From a checkpoint of a small transformer trained on Wikipedia.
Size: 14 layers, 2 heads of 32 (1 for keys and values), MLP 256 quick GELU, vocabulary 1958, 0.762M parameters.
Architecture: LayerNorm before each block, rotary positions, no biases in attention or MLP.
Training: a variant of Muon for these matrices, 114M tokens, 6971 steps.
Each number is 128 + 24 x the weight over its row's rms, rounded and kept within 0 to 255. Layers, rows and columns count from 0. The size above them is the row's rms in percent of the matrix's.

# layer 9 MLP down (transposed), 256x64, rms 0.293, rows 245-255, columns 0-63
size [ 91  99  96  98 101  98  86 102  88 110  99]
[[120 112 114 144 123 164 157 121 165 124 105 174 143  84  90 110  91 124 127 162 107 129 167 149 119 132 109 154 125 140 137 150  70 109 134 158 104 158 126 117  97 110 127 136 119 119  98 152 151 149 116 110 129 142 137 114 120  87 123 139 198 116 157 115]
 [126 129 119 115 113 122 134 108 131 106 140 104 122 101 108 111 196 158 110 151 110 139 110 169  76 161 151 158 139 104 101 140 152 132 113 118 120 122 174 147 134 148 119 135 120  73 171 125  91 130  85 137 155 124 111 157 148 130 140 127 136  76 139 135]
 [163 161 167 166 156 139 166 123 118 167 137 132  96 111 120 108 148  95  71 105 141  90 109 145 146 110  91 144 155 120 110 135  91 128 115 111 148 116 139 124 102 130 122 112 141 122 179 122 105 138 127 157  99 136  84  98 134 123 143 151 143 161  95 131]
 [161 148 127 138 142  89 152 113 101 130 141 141 153 122 141 136 139 137 130 173  95  77 119 165 151 105 157 124  88 187 120 116 135 100 132 112 134 119 158 105 123 105 148  86 141 164  92 163  93 129  85 125 121  90  95 135 139 158 128 125 135 136 123 139]
 [ 96 111 141 138 133 139 148  99 113 151 107  99  94 149 138 118 144 120 113 117 124 134 158 123 104 157 143 145 126  57 156 137 126 124 119  92 126 131 135  93 113 156 149 142 120 105 149 173 125 131  86 142 160 116 164 112 156 110 161  91 111 177 169  99]
 [120 122  83 161 134 130 128  87 117 158 106 128  87 140 113 133 155 149 107 148  96 109 121  93 119 177 105 122 128 159 102  99 150 126 104 107 100 101 126 107 130 162 117  98 155 178 131 140  98 176 161 167 131 127 139 158 140 130 135 107 134 160 150 117]
 [133 113 140 128  92 125 124 155 135 136 105 107  96 151 103 116 122 129 144 115  84 111 157 113 150 142 120 127 125 158 117 106 112 148 138 140 112 203 106 154 143 114 149 116  82  83 112 144 150 136 105  82 164 140 164 141 102 116 103 180 137 139 146 155]
 [121 127 100 118 117  96 124 143 140 135 120 150  88 151 153  99 123 106 112 147 107 182  94 126 124  87 126  96 118 130 100 165 128 123 125 117 158 143 122 127  97 131 147  86 156 147 139 188 116 147 114  65 146 144 146 119 158 127 161 172 110 125 131 145]
 [169 134 151 133 108 129 101 158 116 140 167 116 138 142 106 117  98 109 161 118 142 128 126 150  98 127 100 120 107 154  75  96 110 120 102 162 109 177 132 172 166 134 114  74 125 154  93 119 142 143  97 127 137 114 153 154 140 138 106 113 101 148 163 136]
 [140 104 140 157 159 110 127 135 127 115 134 120 141 139 106 115 104  92 115  74  90 127 116  86 168 149 110 145 140 177 108 158 143 133 106 143 120 122 138 119 108 121 123 103 122 168 109 136 124 170  97 129 109 123 146 158 143 188  89 117 143 143 162  83]
 [146  96  99 106 158 109 140 110 141 133 151  94 111 144 122 123 146 167 116  63  75 109 107  92 115 154 120  85 150 113 156 117 154 168 140 149 139 125 102 165 162 115 149 148 144 116 147 125 130 172 129 124  99 101 122 115 147 171 135 117 123 120 125 145]]
# layer 9 MLP up, 256x64, rms 0.313, rows 246-255, columns 0-63
size [ 99 103 102  96 108  85 114  90  99 108]
[[104  64 110 168 105 104 121 133 116 119 116 126 180 139 135 155 153 130  90 146 119 137  98 154 111 125 124 118 165 120 159  98 125 110 141 163 127  53 126 143 149 113 140 137 116 139 106 137 113 178 133 123 128 120 109  97 132 147  99 117 168 157 126 143]
 [115 127 124 116 102 121  99 112 149  72 102 112 122 129 144 172 103 146 142 127 169 190  96 117 149 146 147 152 126 126 110 121 149 124 106 136 110 136 118 144 140  62 152 176 120 121 113 127 119 132 110 144 189 112 156 146 116 100 108 136 122 101 150 116]
 [128 107 131 119  99 154 112 117 159  78 102 134  88 132 134  90 121 153 143 130 181 154 154  95 108 115 132 129 113  94 157 128 165  96 165 154 140 117 140 138 126 123 136 143 135 119 155 111 168 158 157 116 126 129 134 139 105  66 150 140  73 129 126 112]
 [106 104  98 122  99 118 137 149 122 122  94 107 138  78 117 138 144 148  97 171 150 162 168 148 111 136 108  94 168 166 115 129 149 134 108 146 134 120  91 137 127 115 135 103 105 136 125  68 124 184 153 156 140 115 114 151 132 126 136 159 104 134 102 100]
 [101 107 158 140  79 100 149 113 146 110 154 131 130 121 115 167  85 129 171 126 153 104 134 160 111 106 167 149 158  99 169 117  96 132 162 136 144 138 149 157 138 127 117 141 100 127  86 162 113 151 108 111 102 105 150 124 112 154 115 156 122 112  80 137]
 [127 132 127 162 179 119 100 113 119  99 164 141  69 131 137  96 147 141 126 159 152  98 129 140  94  92 178 122 119  97 149 140 117  94 119  89 150  98 118 128 105 151 102 149 149 131 182 106 132 110 120 158 125 150 131 147 129 108 145 112 125  86 137 124]
 [108 135 136 171 153 133 108 165 103 126 131 104 155 128 105 137 130 166 145  86 160 110 161 152 167 154 144 162 109 106 120 104 103 107 167 124 110 107  86 107 128 175 124 137 155 110 126 139 143 115 142  98 123 146 148 106 112 120  83 145 110  77 105 122]
 [116 112 111  95 148 132 172 142 138 118 118 117 167 108 127 156  85 142 139 148 135 112 120 152  96 152 163 176 105 122 129 140 147 125 128  94 129 107 107 110 135 162 140 119 171  82 127 112 115 130 119 163 110  78 153 179 124 123  89 129 135 171 102 117]
 [ 96 135 145 129 119 149 141 129 140 117 116 102 101 145 142  89 153 133 145 181 130 162 154 131  86 124 124 139 138 108 124 130 147 145 139 133  94 136 106 145 139 136 111 159 119 126 114 123  68  90 150 129 141 178 116 123 129  97  92 183  78  87 112 145]
 [134 103 105 133  96 163 161 112 104  92  97 112 146 159 107 210 139 131 120 154 120 147 134 121 120 145 145 166 138 143  89 114 113  95 118 140 132 127 117 130 150 111 120 120 160 105 136 127 121  83 104 106 160 136 151  85 119 137 150 149 134  99 164  99]]